config.yaml
init_std_down: 0.0603
decay_shape: "linear"
final_lr_fraction: 0.0
max_steps: 4387
Each number is 128 + 32 x the weight over its row's rms, rounded and kept within 0 to 255. Layers, rows and columns count from 0. Numbers have three digits each. The size before them is the row's rms in percent of the matrix's.

# layer 2 attention query, 128x128, rms 0.0385, rows 0-25, columns 0-127
064:133137132113090199128082120096103107149149123132162074114097127205111105131183135116084107157146150133108113118165156107087072105095056147117094050165132095130131154135151146097115099037171129061094124168182064111126160117168119110120075085130101157129146103150113102132094140147079116135106116140142122149124122137090116161078056117129166164089198096122105090152104157183142126148117
066:085134117107164119107129071105178148083113118085123128139151113115163102089181155166123148090100142097116167121098103082205085122176122176127121173080177142092092083106137091180150115151065096140129132114084181145161118114085161167154120159107074139166162104148118137093116158067128085098127186143105137130160069124148101178151167186129132135136117090165174137091184138175108124150182
077:111085155113091132065104169116105122106129089101121091171126124116160118100137071175099136150076118141175095155101106168142188103129154087147100149161135114156093105081109143132097142112203144148140125150103063136131128113129143136134100134108096130104112106175155100183177099053141150065130093099119145156162159150120104135143124059097165152187085093116129063104129056136194132098202
063:156107047144080079133131156149110099098119099098073074142075121116073099096161143139057063150095146142157143127162072173131098135138099094139141153177193115108080088147155183098136178144138122189116120111111160176108110086146111131189117117092117155135100161140150127164150132142131075075080103106124113150148138196113113107126148110156119176152157091143170114139073151170181132162113
075:082179183154124113096169144093113084147114113170107196092130095107103157188144142135184132123102106148135135104122132123150171115130169126132127150103089121097086088105150111103100131161100135166102134123130096117115106118061148142121156097104114087089108151177142112160162132066145164062151103186149167112089102144148045163168167143168141113187124214100114109076160088090139112079186
073:083091128118095112129115122166079097111098115086088084139174072147125107107091102063083139167113129118091077098139117098122167104121093099126070154128173121112094125132096114144125145070136117161076107133117122120116099097129169111096074084132018171107089140148154105135102088086083091097117102082101183085142122138089079160090126154115128126108093143087144127085102138177113092052087
072:140162162031069172139118144104087099094131126166151169097137100168093135126085139096161138106147115129103101132114091119140177146061147105143131122115108156124204172222138098117089137127153128113117100130133127111132101170165126046120067120154141083107097116089178097155159109147095136129185097148162159168095186109134150097148103107182119117144081155098125153161110095120055122089134
067:071183191116116116118158055145098184130140153176158118143093106115164152087141119090163162141125105085139118102140144097161118083047136062132110177122121155183126128075091120141101113159153122084121143133133102121190105090111129145089113137167091110153088133088095145134173137101116145154109087127116168159124089089136117087124113167141137072120072141128069187148225110144079119091145
074:156101109175140087123092147177170108144092149115085082094112144149136126160141138131079105145139138097117142159133077171139106136170046092128122111176158097120067067090125154134100132113133168104154095091132097152105188109111115166139162137125074132181170130173150112153159133129153086100067113151150110171163089101080065143084185108101110136080163063125072126137134190162108126183117
071:137102095117160070153093162105136100157182143127098152099133175088079122123080138144147087164144090135117147132054130123083111144166188145104156132117135157123130163157183118147197124145205143160141133122175191133146187139119142123065140127121223106104187127155129124081130120164133178164145175141149154145140186117167140128132146071101080114086150124156189168127145142090148126178123
070:130087131147160125173119054144105127151109191157111109110118137217162146085125172124170127193164149115091084121123125161092102144124100166116120124109083146187128136112133182142173151130059108087121117147159105090120167121156133115158101066146176137130087126128147131109129088132069069183146112123152072155160164129151101152122197116107071165057168132148137141128111199080141136095132
058:119094125055076134115129119165097168126134124103119197089130076162144105094137139169151132119209080120122069086104139076125109156097118159173105076135096179096147180195075165148108100126052110170055129132107140130107108148160135115127098097146133111101129100128090080132111137088110127148150146151162160127153102170102099176105135153198101132122132084131137117111165120154094114063064
066:147125166124101167131139157135100137171110097149137117151190082185114131111092105115109092093134101165126050126179090166089155156164173130063124143113096064178109172179106159111125117132151133198134100084142093115070070190099132141173123151110102098139062114097105129102105112179148138106137162137113100108175162095147147128166126137124101099192136122092109122077086085072110163146085
066:171128143098056156163126144179128087120070106143176083062175135128134088080101124155104153081169118149112097124155095085109171205139106080123132155108123106212155153169180196158174169110136082149142104120140112162131115160119152147166108125126100118122156062110121168111110140129157127112159128164142137118178102120134185152176094172174141139176120137130129144138050095127070134138116
055:162063154101108119169134131146104102089126104097106143129209113150155200111142135074112147140134110123116097148174127144141128065119147142104130116150124164131132177136073090123152093164124136177148114141144108130177057118136139129153111114186060089201120068081115133117201087172129126125156097141161134078142124137140111066085104104171066111174092113073119099115063138160084115121105
071:143155156043118083170110196167160112037107103080160175091079141119061159127138175141118113121103093145117178116130099116159137107072166097102130128130134158086193098130094101113090115143087108118161140120034080119154110129107112087141149183094140128087129154129133170164147138114138128115133118139157150134104118151141115080125114125103079140167126138128123039151138114070086103082160
066:097220118113126080117132190126156121092153101104156133075088132092037144114123147123142092104130150176124166133146114171124082111138153145120110123121114128061105095196163124103131100110132092128114148127079123077111092117025127127117154158108141111132134176164146108098093179116184161082140114169150106104122077146156069119086139156112070134099120108123123115159171110073129110073187
079:148124130163140144153074127063098039073145158172106114138127141126088146093156129108132103137134160145197147156055118187075121160113097118110094097130132150157132121151165118142155147132182145090116118183177123140177195114071118096123107118126167107146132142106155126128177097133088128194135114107156189154145181133160124137149097036090149145123116176172104115132119168081173102157162
064:105118108127121123117118124117140195115135142081115123138196104134113135092148058136086144159109132118160102118145169146169127130095134084119063145167147142028089170172068121107118114124146159128158118095198076139137114089108170152100097140136097151144162162121090080142115123086086114141130150122121163099113150161173076200087075075126141084088145074135113123107197185147127092147082
074:113173139135124144090136131127108198161138103143129156131125112146130087136160146177126088134137105101106118125164127179108071105188175215124146165107134188124069147150174095165163087164115153134158139089153133157127099161129156162109142144153122106168093183081143136047102140122109075081144162165110125139119127135137084101152115186105077129177152054155149159104179141087153196174153
064:144111144109085152181147113143173161103123107077163039087102197123101151096106119149146136095154125140143135152144123142161171141176117082162088147173117142204198112149134161148175146156091113100194138170077115177172106051157115130128188175119188137125118079104086176095152094122134157169145150141109156123157097132127093126140127081109127105120141154168082131159114123102149103091169
061:091092138185191157073148064072119121209106107153116157124137144116161096172134100110131127138104100146123115135100205094083161120148206123125118159093121112181093164157147129131133103105137149162092113142140150098125185131151151097119112052178173114119101106117147116086165069145120161131107139123087102081093120111152091122147112155142142112103140127127172136042040091113181110114119
070:166150156116115144152143121102176141098141113185142172102073135116157104120155145118142126157155106125049112182172120138165128112147142167138091115095158134047161071093091081188156122109182133118176124084095153121086110136179068099194122163109168141099093133117108144166131149172144159162111121062119103190098125152090123076071118117101136157120158098140137172161118071105074165125154
080:121126114088154090114111167107173141096104167091113107169135146093154109178137148173130189116137134116080179142140124114106152106181193138159146146109149171066152112079122114119075126083133097104126146128126158135212150120106091125142134168148158185130106101120146131184093191154138177189124110131130144157125114143147123043065168175129142116070127106166161111179162095166111155199153
064:147169145124103116085096156101089131136091189124170147154125131194105139159146157102144146172102154136189155077162161131184109109080112117145165129129140118139156151124119135096055151123096175151151090129187119120122105144125133131107119137140086074163162184150143092196127174143128086073174088166147133168168158094176162142134153182188138133192123138132085146154112127198057137151092
075:147069129175188148101151077146146190160130114087114101143166185099168141136093101135106173116116108093157106143146140135103139144177156171134146163135118106132134196100120132090130085152118135135122170139163162120163132114127144150133160151161165149167088094107035116042083129199138140196098186141114108092108110145109081134116090205133149045094158135115111126108149134102154156153117
# layer 2 attention key, 128x128, rms 0.0399, rows 0-24, columns 0-127
074:150173172145139152132134104110064111113117179113178097135074132190130059107153137082099140182163148162080061147121174108099104101070090154108135082164144137142164147132129157146096115086156150077114125153183100138151167121135115162157081049136102188108116135136120161071119141185069095172152153168177113168180129138123099140111091126121145178140150163115084121120075133141114158137143
072:110107115119114080141153111115131162122144073122096161144147117087196156126181120159101124089130217097190110076140083153162096130074123204160112142110196169118120093113132143183111134130103136204084096134139208123128112099127180123150157143142113097134157102143112080110103138097168105113123133091133171065154117172144130156159187147161090120112109087160182133097138098166095092103124
072:145155091127097126085090136122131060070125124126091141136148096125117094087136102158129144100043165134162081180151072114143138098138162109082139085129088118130098110076164131127164134133213105144144144090146095137127106135060121181140122154127102141125084108139173111178170106090096123121122095108136090176180084111149072090147136097119198153140056082037112130094136121108140111140146
072:093105095138103136110101181155094142122077095123118125103100114161090115107122151148061069123098109190139138119180115159138054092108127108110168078151105124183072104141134153090141117182116101130158099122117164176054088152139142130131137080138071128157151127147161169162175067050120069068144131147132139124156125171150141102114104106094115128162127071088117157143054146132164113134175
079:084153161182128088098118117067162157162178138147114191134153128079059132167113121168125119144134126113178100146110107071142107119127204152143111115115125123075152079115147119156088139151139128132106139115131126140124137160083054144118090124114120142062092154130150095141122105149158109093119122170140154140080087145139042107193177114093137142129133116111169098057164033077132081148144
076:084116116143126122141147112156146159127111156153100108176161095193153125146081140129089158161104074137142136113170108068105138151113165088120131132069100139091094089135138130164144133126169113156097124101187170190152077160143124146141073110149048194128200142185167142172161132100073098108103111117115148107108110181132090158137172144115143070101110114096145194157143131178092073159085
069:118174163078084178152102152115116136139102172152161113122111070163089189163129142103151143075179107094090135195121115097112162134115155049126106099111087128096174153153117109118143183052187101081108129126122079133138137128173084100112099152126117127101053094078187102143149153205118108164136072192157171144113136172098121103126138110115155129096127159105147139126120125115085105134144
070:133115169109079086125170099130091165141160153178164128127148142137156210105120109115163160130175129079195080088123123132154153073056099099187139165153139147118150149077101099162092139137133118145116110115130113134143098102131140105124112143190112111117131134147122076134115182110128137141124104114132174156062150111097092107093105191167110106074133137166082175164251099139083111116141
078:159067117171140089113110176178099067131137120138085114082136145173104090081130159106133139110099171134168144138146110139165087100144073106157150096200170155111092086139141135113152102139082195140132081107140147156088178175104091137121135084127091122155212147204166130132154111141126087075136111138164119178154085088077143115132123161141091137128145071141078099173132157175127147162131
078:139106123128130089180122175120122059153132096123128106093149158086099106146113143135151109114144100137087212115113144146102129182156115120114095108127090156158090133188173128129178146166183125173088192164162163137100172151129143133060159102123234093154159108128104150113160135088143200147111186138105134128155198081178157136128124082153116124134144123148184170113138159101168126136089
071:141104094111166123202117066181110075116156126162180112119085103152139142101129109147137124150130123093134064066199094132091124173092077091111111135099078181153117134121190149136140103130095088121140116107135106116114197138183119064141142122135168161112123110142131163111142161133104097168117150118188070122121201132116129127139166136147090108099228181140131125145071128130181138130159
062:096100138103150173098162086095144189150164112144134206135113094154187218084130116133168172192110119128133134116107156094142146146073147124129103123093156136135177169125112162162086149124158117146140139133119150164134164162165116158141138107164088122130055103136061197161128162128134103180144142183159145140142131169129133211125126126140094113186114163143148138070108096163120090093193
065:162144090145122219150149181115084127126049096135104108156152105151128108109120109153118137111110105165166115134157114180111137140172143155072130134114125065142103151209132159140135064135091124193131181109109093096167077158099187153145105159087108148140150085089089108104117165160135178154106153138134142084143125126142122118182143110143091072174105177078102091069134095107097133174087
066:160069098103098191116130156144182142102074110151105065076124135149137098129104099147099169096195108158144108177107129134105152108156139098121157136093134096152166160161157165141111143063124082146186116132150127162149084126141161133181098112163055112122125037084132076088083156155157133123102094131124145128172078107079191130195102115141114099112128063111128115115076139133110150115110
074:124094129129119138131143088120109138127133147114107155162141142149145134154092150152103135067146081125136148180146108072146095098171153104170143109116079182102136135125145104083174158172109094143109158126198158156135074161123099128129110139120074106217178082127186075153184180165134112104122121163163144109092138209101045132092136139154154082132128109071112157142117148104044104169137
071:123130137101150115145153137124209100091167146107147204106107101149059191184149170135139094080123131133130139178093131124153114091108187107116106162155105140110207120131115111116173177169145138087133122157083118103117135152134136117109095154124143140163121134104213114158164119134225126099176110156143129164107075172155123110125144129097142133135116141131123080133161117031170142070174
072:058162171153154118134125156128156100130160107107140141110141122130050114160130137139163070113189132149136133133147128124160092146138166154076078128163117098090129125163120154131142147144146086126104102172076109122098109157103086145064111111119129111157112173131141112181106101050142131112144114198150137133137094143188087170118163135063127094099135112152101074109132127051116107026210
079:146142115106165118114084120146166079050179130198147089117132115131056116125097108111097100121138147115120117158077105148092121140146115124100148087152111184151122105150188085136164125157195112106109133186154161166148152128112072062111115134119178128099164153093174123147158109119087090170136124096159163138103203139161158101126043082086155112148151119165095172128099141134181094178137
066:090067151106168107149146138115132175110150086075141108140198101128165094049110105109090144111088141129130109097138182127127145155079085126092071165128163160100099118114145102105141117177165162097142124125144129144150127142095181121081101143106089115116128177113112105139142108085059077112132146144161134170118159103166059229111069127159109111144133125134135156137225183150125096139118
081:102201125124076134143199152126093143141113073134131154131135119142125112103160158145152066118127164142145117049188126216104152165115148164146114163133132126141065134156135114142149127155124168204107094076162133091138079157109160096118135113145157066142114135133107120130110106097099117076110161112126117110116164114152070100193102193189069089179144116146115121111163080098189133109137
069:096079125144082137112144123163160142076116125138147087113096157158089120117135135160123174142128137137125125203138136149171134094202171115117099159168141134180168112173118159119152142178089104117153137151061154175164140076147130121122164134196167154194084109090158160124118102181138135177103056161134055108131113125132132148121143115081063102080109068098059123161137107094148119091120
066:126097110176170116100130111051105130196106089134141174188146160054136091147103075105091143155132119141107088145109135071065188170164170191156156116130108127127100161142182132157129096117124092159092174081157160126154096140122146147157126103134206165091156097179130152135103146139099149169096160132106108073122155125113104109130113172142139161100151131084164152114062072129105132164097
076:121189113105138142121142133108151119130121050155131140148039148097125126125153120107118144150152101138081132174157148121176135139142119160124133081118099158107144048120035090154087132096192145150207134119084096113048103135171079139163154154101173118087093133113101100150142141111124163133149095095114072146118080152057131141103125131086118185130165103118103171179109084138092160148137
083:144117117082135077096155168114129071098097122051115130113169190084158089203135142128118156080109132102063139107132108083130192134147166096130133137074125153124159080062117132143114166124129111126125122173087104118128122149115054146108095203156168140109090122174118112159105137102107155145146131165105169168158087115107120136064146179131147155076174121182164138174118152144095181140167
067:100110193081069107096076114100096132158122159100156118144146082163138108142126141088159123100153181122146127063122119104164134088074082093117104118160156115140151131051147123096082105090150127115139067133126102100162165131162166094082080151130088103080150156148125078148137123173164098085159091144189186197115183123116148170162136149164180154147109133191175119119128103175105143128136